Part of a small language model's weights: width 256.
Each number is 500 + 40 x the weight over the matrix's rms, rounded and kept within 0 to 999. Layers, rows and columns count from 0. Numbers have three digits each.

# layer 6 attention output (transposed), 256x256, rms 0.163, rows 6-27,70-90,133-154,197-218, columns 128-255
451486500535518483479471485540536503446511486437422469545564452482533557482587522551549505477481526527527431504435412479526536514517506512511499504490542456480539472530553497466466366384453472553530480432545580482518524506468491481469474491539553389535523532502537568511539514427474507539500467490538540517584443528501457493487512539453564563504428497489521530481459501511516486503469
512587531540457544508547485483464473553476495493538521485512514555510428511484528579514509520500466474489524532568432448566534488496458511527458479461505567533529508533556511443447573513475472557449474529397402537499561460532530552551493454510512463529485482517497545471525425524506457527438489495487467441461499500501547466462501470530522507487458558526477561524493528464530514533449
538518495478509529536440496470536478563482460489580543481518457423492480528511534519501546513510537494554457506463502521502477536580542481524507404437513483528446521451431480428521519457436498539465503509472528543503530528551463478455496508543502564481488560481498515485474510481551482507455461517494591522487471499531446554524542469574537532468484521466450492477491477506540450443445
507487498521479522554482490572478494512527499466417455531498492506594466506524481450519581532458482535469520504519490545480472532507434466523471529473540456486531504439498482473470480528507534436492453445550522462507486537568544489517469530559508515452521525455447496537519496485478484452456502515477527510465509558519446516449459529553455463521503532501480493450416474443477493507549
510420376547542499530575577548466502512493515428570425517469509512528548523548496479546514532487540479429573510484564517527510528498491476469475476459520500508545455528526466488516463489540530543485439485524567507563505496547510505386452464490463545526538589515528562507403516531544456480445546502510515505489445468504444478457495506544537463413524443480508519544450475408539517396498
489528487537417510447540492481547572554492504409545509489442579515505498461446618460471513469472497497438591430487561461443504501372521501493513502502547451525476542495530547482480553524510444516521505515513495466479435532508470553491471548532540488476533513475455516501505501492475522527466544492425539433480509485490503481487498461566461465461548470447502483477490504472393597535477
512438495523432520453525509469486463482512430564515454485386536542513512486537482518508427458511486549505568471476470517501599474426464515533465505483563541474561509503428549477414501562470544512529459561502489555496508584477498519536489507493513517451445485531462490568488589448469601511563466526498549440495526561482571499545478534455542532454445474478554504455522475459609533490439
447474522429582448476508461502486559498513557482452496449460499472504532432575543433491573493510513536516495520506482399483459469532461511455434480462580515540553440596537503510539497524568500559496491498526613509479508565474509480532460514485480463537570561540507466448475525530443489460450476526548612497496436488444457491515521431503512563472454438487378512483501478476508493458523
525553442624515460512487514518523464497524424452458561467497551562565453534563450497511541501469552489469484471486479446478547498494588518501527551514546369539542434445464465446457448487459481507456463540498501561453456487449513455499487466550447506506532513454571547499499497496515416495496532483540491441548418519524530429566520571549481504535463480441562458454508497512550488542454
553390476576491506506506488546495474528549611508481464503480452454471490479490529482448440469556515482483510510510543520529431512511444483436506473451496506479542474528543470503491538434516501538497452475552528471512521491450475505556441441492476432477511530477513512521477482476570570462507530536511521479522531480504449445522474515496588518511473535443485487507489504521494446468496
482489523470528515483451478492484531443530480460493485545568497489444488545588494473423429487485653505532493477519469522554560578489475553480509504483524510526516507433493560537498440530583509556552481529441483534450430540469460486505445500532548476605471463503522525499466506491540541442502546485469484493504421479524566391495505506511485524491562449462508501561496521502481553479480
534581513555501547496460492515468478523490430459484467426504447485470541488445492492593448477437522504586483440540491509504472490551492482488548534533547518574466566484528508481531510491539550505474469500455523449550498498478549540476469507471492520526501510465521450471511514474481554434574514464486537531557504519483507472468513480580452511545539485598580482541521481497459500478531
533516516526559450508476446506440495514507452517545493499449468502515440520542555547465452418489541401510460493533535589456500474559490485502487508504542461514603469517458473455538506472501445514465476507443498501473500495543504501483501557438502506496521475460474504427542483565544500480446479431469505482467537442563442509504490493502502581595425527406493498532499463549512451550540
418558519458508477436473494475481522516532496505562529566509455472520509516503437531436493519554506505492454485600469522493523509490508430548508545503516405496522441583585519510452489498567521504504492553519433480509459484524528474492516515502548492540514484445472505544460509409512540496555500452509472522534526478487539437462510538497442435474582534537530507503557535484591493501570
487515526498505533527538487518517496521509505509494535424537491500542595484428461521486584566488455526485498506527485494501459531517508537461413517483571435512476593544465512497495492487505467513545498475415448500570458560487522506480495522521482520551490450460564504501576521543465481474500518464512520459482471485530537461498495450505392604497537557478481570486485512501520520537499
468497518494454486534455484507531444537547539502431438572537533490449453454510444479572497497496505506571473476527517547523530434497453455554520510505490505479484505472520525535463537442446461475490528533567468582473549532479530531508575528497479430496397442584484524527591550491487514566520485536509488474479516531512533541393474461516521526543440456460460486523432413534525499503528
490478528485466497524538538519516505586553478482527460462512482477487402497483508519540477458479495456467520568477525489506496486514468498492482495530523455493522504526516413515473527483533508494474532517561524536475529477515435483461462521434541478537574517499569434526539501460463492480485493476460497438475554525567498505472450567539481483517479481522499495544541507548497437476558
527477500505517466431522456416543496478489459483512469537452539563450550518561479529535520501461481461534484489534450484504497476429511524501476494482476420466524538557492517502536500520512481536481506512468503570500556530539509485526453490442535526480495501413480460460511501509496540429475573533548584600505553486462458564492507485492519509548479492499489521495485483457515516530499
440493486509481559508425448535500405548484572529556477584512510408440503472529475495488435498501485473531548524515517539461406501397475494504484499474460583558548535508488558614510498463542503476550543544454502532433459467430552561483482410513443506440473537482461485483509445460473578480444549494472489521580515480591486457485502481517504535521506523528492480586483562507557526467393
501431494515462490419458541511448595493486566519521486543499492454527477504532504522442534482518554522524426468554493481545514557532479517484419501543481529511561506497488522498510509531528508533455494525485544492492552524527505490525374549548453487489482485547502455471500491429439504552518504513494511517399562555418490525542524460488454501580577431478495470451516503551493576486496
500461472504517506423494520450478418551514467456525443473532531550517461532532508509488530457476453473464566581484495544564516489592457524496558482446484486493502537396550597430525471450479500496436533506538545483508479452484524431487482498542444460520570506530449495542458505545541440505525496472511543504514514522539447467488501498452474416429514505468502460505494464459481510387534
527542473428437479537456511489557528514488481517470502539457500454495537394512500499436426548478506541466499521501518462457440466494616593485518561484599513547481533557570507533601482445450525518509516552510442494517504510578533424480443555494542470432522600568454552522511494491452527449468488485471465442506505490548515442460459503512546442466551416507493445521505446521481527542479
585559545442468496497558508373533480496461456539509457455536546515525446515471559470486506444580473491510571541568477416505522586519494406487551475459468584537473553477556553502543603539538525530481540534464420568503512451504487545519551536516519478563454482555551483578494485547441451367550459451507547520428488516552553549467527600534478500457458496498512497485588511539545469489553
538454473523534511517386577556480442543596503520486466441519557512500544529492573464520501531461566518524469438451518532573499546478445504442486453530494445519547460447427560541582493532452513453498490580582492492463507600437462408470484570507516558484549400476482494422494442475462488447589537482438548537548513539507443486588563522464467590531472469507509481475501545510518580484528
495531418502495553537493498503532508517502590461434498530403485546471567467433547531487530575510468539515472532453439434461511554490518529487508552544477542554540416549580529514484458584521531540556531531500474451493455508459514492562542480578524453451453518512528530551599513553478535521536530467564491543532556543486520538542450445524473469517487506532456475456586491513457483447608
416470494530500485520483494542529526558502462503426507459470519486504515525569467487506461575524573495525569517467466468488500481510515471502527444529498490500456494599501559564501508480494497454441531426482539540458492506517562511514570516431491532572476502499495461468467483511557481561490596507521522478493481523549544556492507469474554507504469510532487486480564508480561520509547
522492490541498464440513495547481543525456538499431500510565504457444530473501561496519479471535511490562479543426431452498486417506538562533503537543530492474519528544602504504422501529515543477494489497499503523420535527526519485533479555440449477523536447500450513537513576509508481451495435511556477451508502491489507536470481467417455545522558508475480523528535506519482446504461
486475506524591582442450565542541488506478501531452444468542454476504552526530401511479510538517545537539514539487468493575398491577462466502481449470485576442544473500560533501478493514462476513443452466495463538439449476595512440674498482489469492523517540547458483466431499555498494503545461496511487576550491563541459525540511456481517580420441547511516569529505477579560429505505
559504558483484529528547510511470543491437546458477479475513559533464478500521547505503493446509515453466494511542502473505498501526434491491529536427526474509525546561526511487465495492476464481491516511468557510479501518491477434436543494527492531531477439508485515415523551497524563490408520492494532498470501500507505383506502486527516529511503530515414462572465460479540472524497
484432511584417508483478507495492473505497442515477530560522460449509466512519503501497477490545475516515560559484519453418466564509486502513518497491521468525496505487454531439436548460481534493515442545429509537446472556451485479533539560493461496473496462440484517470552512499550546478472566528487441416523591552572530539519501446513501454544530524509575505460523532517402511515487
501517520454503464516450502497471480513525554458558454555471497501481442457505480474448516592549467504561516520537488512471502499482440575557524515514474547487446533569610541446451566538516525512535570393540458449478494470496552549515504526534459478516525520585500538474474502509499511521469540495569538502536494428506530491467466445510463526452386472577484508489508578495428570491482
487501503448501472544491459475517491472455431572447614480524562585520485501585394519510504581536454523515450498510500521500549502508444521475473502483526470489464585484416610524519463491548457482518474460542448580427492508476499455523557525529433542470494545499549467507541505542499494506460532524559551552496472478571508518513488536468465446553527503587524508532476525505539467473524
518466469465441524490422576542526431484472483539530480488500492513494490482382518440551529504486458456515602461494516515464432508593563512460469434504489522487536505452503547493509530528482525508488468461643442460545534456537562490473495481478440532499528449527477510483487483533445478504459547496477491476460546526532452502473531490506507452522544483490439488481498524501474455525540
531521494523550516476536553502559499515391497569514524503459456426491516470551482500523482517585491481452460529497457519444478467532575480565526563543543523442464554537429516471466493539474479534526551504481519519486494518497477490509534498476549556471552466544446471507486466521462549461522462499522486498506533519543520544571504515541439500509547542512514497498559480496499568519532
483501462505490452452511510453503555506437559489436435407562482588507480588512486533558494491522532518454532528489507470553510509470450505456531489556489464532479486467550486458477500506462459535517483619463522503416548576448521546569507520471475504551512523453427467455503546463524523512448558531545551451495465509473498534483504535465509413483480521602528504477491533513504508416488
564436491551455530570505529451423509482467558569523510485511471523485439490503474470498532465435482527528446505436522527528452526513464533419532432447496495540517504460516504472611465488461465450462556491559500462498576485491498475480474455494527513540499425529577512500486523557502561552489458552537544435479522446480526426525534387536473534501538561510473445513484462500403449524490
495493445467442536530436572510536450489495443545493455564470497528541469495444481459587495518513531540518523459550570502473492467478502453508577432483480510457510572444507547525507463501441535505523433535530432455524564443482549553555547470526499527529481582546451534465466525509457488541483461490483551539406485574508462546485509448456517493580477506479539510541417425520474529454452
544477501537496482516476509467543523436558523513492449488429444506549541558555480480529522510531423529506527480510512488503503562589432465570416487431539493497448521494492495487417497578487509510491520484471490492465489451537459453502455519570479534445506611494433548503436497477487475502528519477432501509438534492452554460504553439478469461520412486516535472503433458559459539500483
526500485482584483493439508456520503474469615529476533501473497425559470490506516524533463503542557522483472457492544500489494531613525481531486531512422580523554536518418502450471533485502400502479492513458515516460485526498448505419525463440505564446447526475495519528525469546516506470480410494453483521517469487449461549483574522549526456511437473593457509509506584543434557484498
526505498488529534579489534545508524491476504539516515434493518541445430558473435516539494504525540500450512499528567426544399450500511416490542457574535503529460470377465493460440409542428498445493476469523480456412522482464515520479513522531525468487522492469496562533420400526458490477422541548449474455504424503550478489522539509483563528464432495477452550484550517503528438441513
560499486502459502512491489551481567494507473449512479483514527454506436523503533561530490474521402476441497503567560515475484449554485526512471428461498454494514502544478473528489487536463535474476555497512455564538518486433458460479558515426459432555490527488517523488508572452473420553588523506499569543525512492512502446435488563481531542507470539482556470513511477411488464457475
451561526550560510488495524437535484513533496544497475446533509480516496448549431481530518430475501478467530461483535493496478492528609497543556533531510508558518452554529460500426387466560501517424515492537549512546559618555549500550575519465586482462492422510469505539473568509457490481520420523440575404531433447483496503507538533402513514578466538567542509531451515493482447528430
526481537490511599513455551479574596438509568542524571554507510470562438614503499509446499539516462515543507477527569514518449486523491468514496428474482484493511476562456515535458531495446496440471578445539498568483496579561533514488472441551499536533510502525480460431512513500450569558477474512462542510600443493461524565548515527480554552472499528475497540477593514488528492559457
530476502496587477413520520431490503453486496515492468515449560440497538520517470461472449469442498473523481540548470457529519485469567504529473508481537472513508547541545517508453594502487529581500498482488522461521544462511528562533461603479484467513576518480421529422531533549512509491549483453528573492560529485548466544537570422491532554447552521571512533540493503441468495443474
439460486511544538507520514479428521515459558528618561469500470506467448544461530460460560515504505494460539455461514529521467382573425505512441545491548469478540478536472490431538465465497494473440513527526507502590397489537557485515480476439492537471476473556495464492487486467531478489403439481471500500470550507514476521560467479540505475513509428517440657558466506508487545574460
466496453494419524467550520486538501432391546469484511509507457504495514454482556464471511519458534513509452527530553464422562454517474534456546545532515502397552519484572414519512462550489580485463457494473495514454480467514483503565450511469505566532479587471525501520501629575474525510456521484507435524451486509417534516481469494519474451499494477501456504457536452521497529515495
493472524545558492532536464548419541494539514494415447500447489550526454448437409500503471476460521547548470456490486547484529444497520498528562530537488520479479560458501503519428569506521443487428496475499473482497438517495507558535498513504490545522495438479512461485490471529509514514466526504446414483444504452498480453485482476513520421529445538495507500473483519462510490564419
501466477456528481488528506436495484419422455463559539512641461516483546495437451467533526539513452497478505462551508426500476538455548493474442515562499551494474550484594517528501505525481452564515531525503506422530491465476491497601489509498509495470532490495453485473494529511487423550542479458511428464516557493480505599504482435471522548493487453443524494540471542509391509447499
494561552462488540478472477525453501496435524432488525545480534500551543551541481453494474527487410540517479531476513530460443517544481459510521548510440476530432561495497482539545499529490438493525489494520458508498453547589475513535470487479543490491528441502553490481510467495487591541524418477448504492507567522477547430492518455534567429548513505537428468507533448477470524520515
547491455527530523557514458509548463540452558541517560464542534474473447534545483514535478498501519437561526511483512579517564557534506594437506498510484475564533478441451477474517474426533439499517490488509450624528569554508549560464525514463501485532545542465484484536512536474532497484444512535500512486460445427523516446556504532545441462519453462512535517477472465511547551461533
416561481473503430493453501433508514499507455456528419517637474513516457472456478471530536530540481535526487502499571473543462497528512493505503540473492511502482494517502492527530418504469575510482492541607509451493518459479508531459473505503544569471522497543493530538472516505549475507513457515516435533487475519518431589471518500527405519489523514492552518521431553533451497513529
507486520453557520526497532497541524490534517484521545434544558565566510527488442539499445498457522496505565428541439564502517475533522514511496464624487411422485460491423493534546483477457522391448524509522497443558476530537481523505472480554467537447538514506584481474419490451513469503479557477506506516562477470483452571542483516460509470505507549491545471520424495515511482505462
472422543455515558486494518424521439422469497582425489571531496514586551500436519462558556509528547429551508455482469523475464528463464546495513536496500545508440532506480449545535479459506500467514459517541611543554462455455465571404525532487602511553446554498489417573531481563480477535516524472409450542540542460512516522551518471411540469431529571477537495517468468513518454474518
414538509471488521635511549474536437477571452547475446520565441532495483462462533482560427497479531560492511554487414473440507454531546510534569508471520513510449471445518464556481531541504597496491507554512518525578479446566535527518529474514534493502496494536414465479512481478468434471455487484495500491416498447469497490502580465543500462521622472504517445444513512466427494550426
448549550502518443483524454525563515505503511560555457488422490515581485479532468551514529514548491497468449545477504563417503532411505543515593496502500439515493444526486511443492480491482463479516502543422486532488418507510451484489464511467505512486462457468502528478499464532524529541527374486487493483620502550403488525568573502512498471508483518529519474483469505518449436440466
529469449506498481502514435570503525531515479550457502545460508544496523471469556425462490462531557538534497607507509440543527463446488475467410472496469438488570398460512506476500451522510510452486557536525526515413539496480468512488565455489493462503489588512513510512607551473536475479493439493502542534486463567488486556529523509616514496424542519450515479482517509491552462531427
456487609508553582501410501439503475536510567476483515540497498483535545446486434529494492484541553409480447521474515502495450442539495476407440443480460481475493529517492533542443449509473511521527517483608485593540459503568560479552481493562493510507529502434478533512521487489479539526520478521517486611471467502444535477517551528442433514499518451443492520530494461504517497478543
547493559449514496463462502487522493511542473478468497507497463502441479441495472574591426477509500615479520516463447489484523519465535503519462567459522497540508521410467504467511470492468472523538431486465576543531439473504519516547569522482455527452446592629412550486574531504456482468501548465493517562428507563498539470497551512437466509539473463543542477490521474487531561508519
455498484540510424483537505496561517519486491481474491512474461530480472434502466458490493432442500508480478518553497553510436537518446492475529493555494527545513417504499506452469523533550576541598520510530485473502540463517488434450501549482543478513526381548511480512532476459501552466566549522496515468565558485515493477471447474467449494471452576503404534573532487525500524423504
494587463476552553486532496449499526506414528441482545448472493487492515512449493484532519459524548489500478528492464561451544481547482529526482467476500523522515536577517451540533473527491455461557485462475475602514454505426484544570494440450545510451449508514517458470423465520552480472466533507547531536527483587520452495542528569594558520490521510463521510430501482475493471596525
547532587545453485475527517513461459526478478465486497505500497442510544475479513518478514564532475487534475515460540508503485477509512523507481508564529427565464476546547479538438536564466484460482496491451519397571525542415558572472414484525441473534464545514437526484494398446552479567553576529459503477548425497474502512547455457438459451609465505524507500470454493427438527563532
427459545494489474489477582467458426467547489482544428490476475501566532508539487468509559492536413484504510514423516444479504519532522486543528470497459506511442472480460492483535523525476558494503586574501517448569537525509497519474489500527498510464535430435540469519469587491559538513500501487503505471528545511495556446532540431532461528489468430546520446545537545537503520539523
529519524497529575550582552498503552538425475512522463437507498547451466489514464496441500548471595545494549562476460503521485575531590490535450513528521491484524476489472542382453544451510504528477508482504581454514492517492506380519451558503484449508495500511503495518471464512536515540498474485454461479512555530481516507537522473524515458536545478550515545482465524487457495516498
583453521453514523538482488520528564481493461496545502543500493502429508493477491495538487575573450523459541526479521503565502479480485486481504453450485435427505514463484521490520556583469474549521489561453507471526415486570458520496484479450553502535515552485561422485487441481531480546523477473484414504498486449457500495514413500508490474446477499453523526383547457488437454417557
511485539478487468501497441514459557461533478544580532493509493437564506471487542525549497475539452553512532489542434495554500464471436508523517518534512472516502485548492451497552494492493492497449372566502506430488490554450469521490523522512486461488462576461521539467498516495520449467567500523526501489448530538454528520468509487451519448490546546491462557542524472528427531486544
491511511486449550570470549590491420465515521505465521550550557530443516457566514554539509530402515496500460470537542541486508503520559487472478463598543485494444438512512528495421458454459564468598512562607507533495440486501463551456500588509455516524504466506528536485527483420463519470549517468500497513452532536486523512480442498502509522571484502431455453505501507549535486506572
451461445480508455468531516498497509562548492508455503501511499463551491415427509562437526557453438433472420507508505523494479498519491528485500464543415513513468518428506466512470528535618537473504527520477466456472465483536432479487487522511521502451444513418497468430455498510531501513472498563434463584541506534518499501487493489517473501477417561489440417518483502444485534517554
537414505474531399505514431510498517517413513486422606533475448476459545526487475502533519445561564492442570489528570530502406552459532491549495471469447483476439547569523550531404516457460483543468508378451531424487510511499487507458529535527483522451485480549530521428521572490488525469457561510520477498515527488512499544497507510489481460518559466423475520544443516425485444435461
509437504500508520518523464463519518433495463487555506504621524547514458532607530526507476454506506506463528514587464520525510513451438517519445526509481486440625542455497486530448469449481541449483488411512565550461518452521496589442480581442561526467471513423421493497446498457425484479500566528534559501498518481494538471581536533533551561519545532596505498550502598515455492521512
553510467451480493492507419490418495497557536472479504548514482542457480476492475550475450498535474568546503538460488543517497481556523527527508525531473462466531473438486480465505489482438483477503607527531503567497608461463472475424455507461426489445493573480480540469461556491518539500482428505517483503510487483490565464605520548513526461543545504494531532567501392546508493424441
490530536527467452595428440503495484476501404516496527396498457515533438486498474532494476524529490512526462499589517417453506600468575463489547478564468548509559567506476505443514445492458489483397508562537439450513512403478497462500595579503482488453511552473488415503482444527514448538539528584469477501446479570482552574512468490440481508446454560536522497464527504559508456528518
557508479520470446496494486429486478498547463510462536535517471500529578430477543459534492562549551546398453462581410479445488439502502500525537540439545508466438536547475514504496519483498568541541455522463508441540514470486526465485469508456453488422456427446544522462544498463487533534492473465500444524527603437480518557462487463468532556514534442554472559530451507459447451547483
519530495549579535483428458519514493485529498514568534526464469459520524507446533499441422530454566443508484528513590498496475478425600493482504491556481500494498450437523452586516591496580521516537524475476468476448544424524492503477555464461472487457520564437581444530512360548378387526528587486450473518563539459459504487513463524485500488474452548575528444495508512517453452483555
567540457526460531566543495512528462515510480505486521534500492468518428483468471541465507507513483527458395452520530535581551506456491435479562477525478548474526494462558467565522546489490531444504513417455460486545583429433543510443497498491523537528430494492466545492543493524476501547547398510513472461429527534502504421456518477518514437511565502534450419506562468523530533499489
485462526538511580473507484523477465501468502430474479386539511503476538483468524496489497512481455530445529502483537449478499490478579492493498470478473486471576500502492504561530571493549446467503510446476441547512550469590470450556471456492503503467437480535456456479484530522454574480460480483478418486522530560421485523421499551435512539502528524500509469506567463451539499555473
532540509482472478511588489485475532485502467423558549535554581438485457495477449506516481569441514486490438470502484385512453442501542462498531477584513440457474519576585480448476510538493517469425542539493540421491502475537516518575492550444537539524562449496584545428539528485533483603491484484505542576501499525529565554471494477505464495481495541524489476469459487508487519493512
514526506527503549465539495504410473484521571457495483465516449535527531477461438541564510553489463537520444566479481491514499433439351528523498503528548482452452476530493463526521528418509549516541517472496520507495559480522488465511573506505524471531502537444479553600533452439510494552543495515485516541443520439547407598395432469524521541531469539520484571495504488450571517494500
458486467496479430532524552441515507503516475506443509499473588546534454508554455465483465529487469480405537447490598529495549473471520521451512506427532530540511438495495471496466472468533472475494440520534547459562453571488552503445464496495477473515473515479483537456465534483481482584472513502579480494396424475437526466467505502477455449458552471508565463449457442502479501581454
444525487498493485528478449571475480497478434469538413574505472512491542430467546429526524502446511547483479508537449486477534551458557420490525491556504526525539461550520467558465497528461555492476573413524457522551447438482534538431569541523545475536511534536520487505515481486537486485528456475401409515487548532471528478430488485541478463492440501521477542431503515464465462550521
542445564550501498548520453557550487461528431465463494490582571533424549566528556495529462522530487438495571511552495605456453513501518497509527440524528522468601488547419463527512464496463492479428520526495606520521548563475555469487434547462462490524516532442425475569518530496538506526504470470417385478480505482557490583562488548561587471516480458442495517476466547512490488493480
561537539492542412492478445561417576518491553533511447497564505457417516475559484520457518493467529526442468520524494500549508551451533516497489500489472506463503495571539494463488524548527521443461470450510533588480486535544535524499459462443476449428471492452476512461488508520526487454498408493515481626505464478541486499520546532532461460483536452519499465413474498453514473560590
498408544519472516413518554506457523448433529506531516473500512460560464540538523490415542482506563521451502536493543444513539557469551565514558550544505555481509491459523460526551479476486547503557562466527476454486459527533461478525500582510490556523518453530511399600519485525545480466504537468471540491538541484494482501480512462501488543491535530533478511436513501476503583538486
497476566469573534554569476538452503476457438495505530469508492561515572553539456497441445455467467528573535470488367513478492454445511477495636500476521553493482468490465503542535426520480564519503461557528499545460443445559556519606533503559400504514538513521466546568478583489499462543490504579556503530504555469458560471451537510506587589460444508409573527468488442504544491456517
544508500424424574440460493486511436516496510421510571508543564461494416479571556445461510457474563496564507477495494531415529536523496492489450562461497517492552396499485449507478477511567558523542538453504514464525450555504531436485551469464470464511496532572516520539527506531539518510515485482502480426506493471466474466453489490411521465505479510491516521504518459487461526511471
495476487417515442476512484436515509545504517477523535435476496493575507519502513449511506496521524529541416481483436452515528552526457515467557474493541475444494447430513448533464529565570517551498452442532459464575512465519515448579434563509525479504455492525556463517519473474477558534512502496525511503472519482428478562510463561463511537474483497554503496507486465553490486523541
520572486472441513526532509493525345470398431453460483528444537491489566523465556528458481426487551485577489557463457527457498502469505477512521505495469556495499480534467596473497491473497437447512514534440414556440387450461470435485528481528446470548501540540460539548526496476537533375486537474537484562545455537480485497444489466537517494469509522516521433514513550472522525519493
524508561494550515537500512509525451485470484591408510532417472481469492527488542535540460544582552430471461468442420429462517485492549551535504495493545470528545492495519484540454481511521527507554454479511492498489533537530462566518484474466545521474419510529451547483558482431466527483451519418527492518482519499512471506419545529482484584591495403531544457595488497404444472530498
# layer 6 attention value, 64x256, rms 0.142, rows 6-27, columns 128-255
525475543521491578523397465494555508504551556560427469419509504488451514525575530521517473491507558506512545517469562446496574578485521517555479538521513441587460529439437525512464470547496506399503437557492461492487511565549620452515520590488520511489452503498551483501569448478503453516468508473551494524477441525512564491501468477503535594469478493390553434469484537499459479470472
577488515476499492492509484438522502452512450560471605469474479536539476469462439493465559567538454511525535503478454534445465482517496514542446471569536518510450537560446459515503507475530472482465482531509460517575458543593457477457527486499491437478543536443479414456466529504519506455486529444517567455505505498541429440537510564560482586543472518478614425483467415523513462518566
419503478468544498488559534502496492481510514550539454580484510476562509554508474452472490470451464520461570472454563449447478462509528437437493504434442475439501495461490489472535500490560555525440405521491438471506408496552490418509531510527535446475422544468476465517491503585578505545576476488512489459581433564506501453516481542465537522498497450568516531440507524582488566500505
473466556571535540484450493534528500505499541521548441423459497521470496478552578545415520513546532488497544492563481474516533482554416459477561468509486473495438520541468509555533492473524536542458492474473476520443522526420549494490541456513533518472419495428546472562452401478506523462507481540481421503554513514467537526477463559550510501393485530528534581527555477511622531497510
528470505485458533529571577445495464444461509557533436496464525491471557471447550552468476466518524508434586464478559521561498415518434511460586511465580483491528551488553482542551453523541514578502464564518477545506528482518533535520500480501507502505514462468505519508464434479457484502537509533550555441561476543505510499608541484556556483482493563483510493494489500467457487468501
472507431477515480517542553446439456444498489558455513544463448577476515500442532576497492475551489485591436558552520464485518496519503512468458559502504510538573522544535490499559464540538519485552512537598522503482507573510418506506476481511466473519470576569562601466514517503506417567472515499549567442457545521449551399504524557570474503429504485461553492520504497526498494453556
530538614462528495447483533614444522476510458527516517514453562419501465446513467500518532494477549448567448456503444538529551486516485533549494532572478592525526515476579523524483501475486515512503425501476537518461555508546520469499488500496489459520467500517581461506541497510490500533446438411521465428519471525460501513482435531526501527577508497428476545595517522477497544511548
481521453495561510403510502502484512539505555512555444487528521464480439524525548477555431520505587548464549534504524475536467459454513449476450555470544515487433558496471487514437475528523460580462464498553553559452554546536473493482500490464491470504470506517552482555466502488479480553576425569495435577526466506452458486512502533504536498498500487546483539479472566517490482505551
475534498528539567535518449516549638495567523502495476511524551528471452551492496553489501468408528474470524518483576558471477508459514546470517487491492472478467508483473449480511511498536515495540417524498483540438462497525494502519514475547500600506447419503430467481445472547447555549494476486514568510434469519571521550437486432544486597493512564540444518529495541538573511484472
440531484495511552499483502514478513531448507469536444481489509461460429583511544505458436460498513427522558467459472484540507503532510468505503494474450485569441551476494482437569413499538466504508449528505521529502511481481478458443507579490472507512584515391463490496579475479453462469509473480526585547540430484517518481422514488433523541453500592444411551589455436491499530527530
466541452517507487550515450539517512512505477528447452463417488482488487526556476513443525543449548545488517531517511510494502524433483523515598511537526522521504527481554543515445507522495528538474506449498518449450544494474499472507489551525525515472487488514514537453561444426523533522543509545459550485482463545500495468472580524481550461467506442433545525458447514511553546496503
469474516591477491466546512511479516501500491499538490575532500431464461514441559501484529501486534447573504460526444512523584471508465471447467535458396472492590507511594498495481482540513470573533518489485514545558551457478422512506518572499474450517521468532494466527414502518419509515493518542472470489550590453504437447524482516482471562533527543500470437466377553451531505490401
490468547503466446544543537461453502480485496503462502514580541475524488470527496501475510504533484525505498452485596531537457430487566526526626478403456515477466506471436504561511510491528403518557430526471501504442530503488499464540482467507448514549521520542571500466529529524493539485505483489529455525575489463445500516537479549570525565518483506467482507571610492477515527523561
455503487517536471478534505535512481481496510489597464463486418491532514457489526536472492457456474502382451488450440512468461565447514511564489478514518513513472422572427539461483473573501510453551476470497526478456447545451364515517492487505457440471424553516497451456504508548469484506440531546443541426480493456531519522471537502527446455537528420568465570466508475477514537539530
470502449536542507475508442449465399586504518470532583450518552483520487543442568553539513557511480514546498558443520475462518526457476484548518530526539485448519525477489558551520474476428480486530485507518545477476455547498518517481576512555506632549516530474455538501476474439535503481506473537517508516451570569590472505433513486500538547444507497563528478513497529449505507438499
522520476567530485500487528498508474520516455531572566508519440579548568465396483437502508437490479476542514498498429447449489511482561441435489461486489481444494519449532552441524467473587521472543482590527453463460535451524576502516540508482481512585494604528511577480479618484389436478409498523512491513586393472542477482485567461464516508517522498472538539536526575490528488474570
524494450515446488459473466432464550499535534424529499542489497512429451469519491472474454441497491474470498470533464465483519449497483447494502524468418506481499436435550507480587518476521550539506506527522509520499533534484487464491526498523476483566512483517451498514563479494608434537458492488479493480509512407513538557523539470469542448447500600526501517410521499474546499516491
507472462526506480464529506477464489492482563484520460495494527445464523459481519495546448552436518514444464478550516508550498489465392494425449498513524603530511494448527519506506507475456504500451530478453447511495560493418459492591445514473467514543566513536540516438453530558515505546554394424505471575483508500495488527449488549544501421464511572490498467486542490487493512599515
463549447521531466477495470466501482504537465548491505501417504535535505490575478551573531484507593490535468442517501442542516427475522466562494524435467537516510499485542538483500495470501480484503455553505515463467542543541541493462557446549527567473545485475502536477535527520497512567486559463546528556507534529493448467501559473516484468547498479454452539541438565560522482514552
438456565469500475530567493486481480535522457470482535576503533560500476507486554489510515501559537346459447443495636569530544532461491471505493510471487470560485556508526543491455594525526508506504517516455468449517549487462445511511455484510459422506527413508424459398468506479524411498547503500477425467456502498569523502565479508564516486484463542477442486550512448491496543447513
476469515581474467474502482525527501485457495451500470494452522561478491440486478490485472544556455496428452495512541526558484554472551467467491532592495590487478572536511462476605510507483439513464540535489525489501580489515529484534486543478505443499439494526479469580544444482479439547492574526467625507523467469530467444544511474509527546492476509537497518509544521485650561520531
488448576525516590499485518432425491492547441499483472513496506508438492510496540483551505441491549585470511479517526441410536510456477529424518505516418467483469502442378409532527534516507580494512547521501469483470491512488543485473442558473462461542568496604527569470430552477492438540486602478472478530493518498566486525549462478505459509457521530484539505498505540512483482510495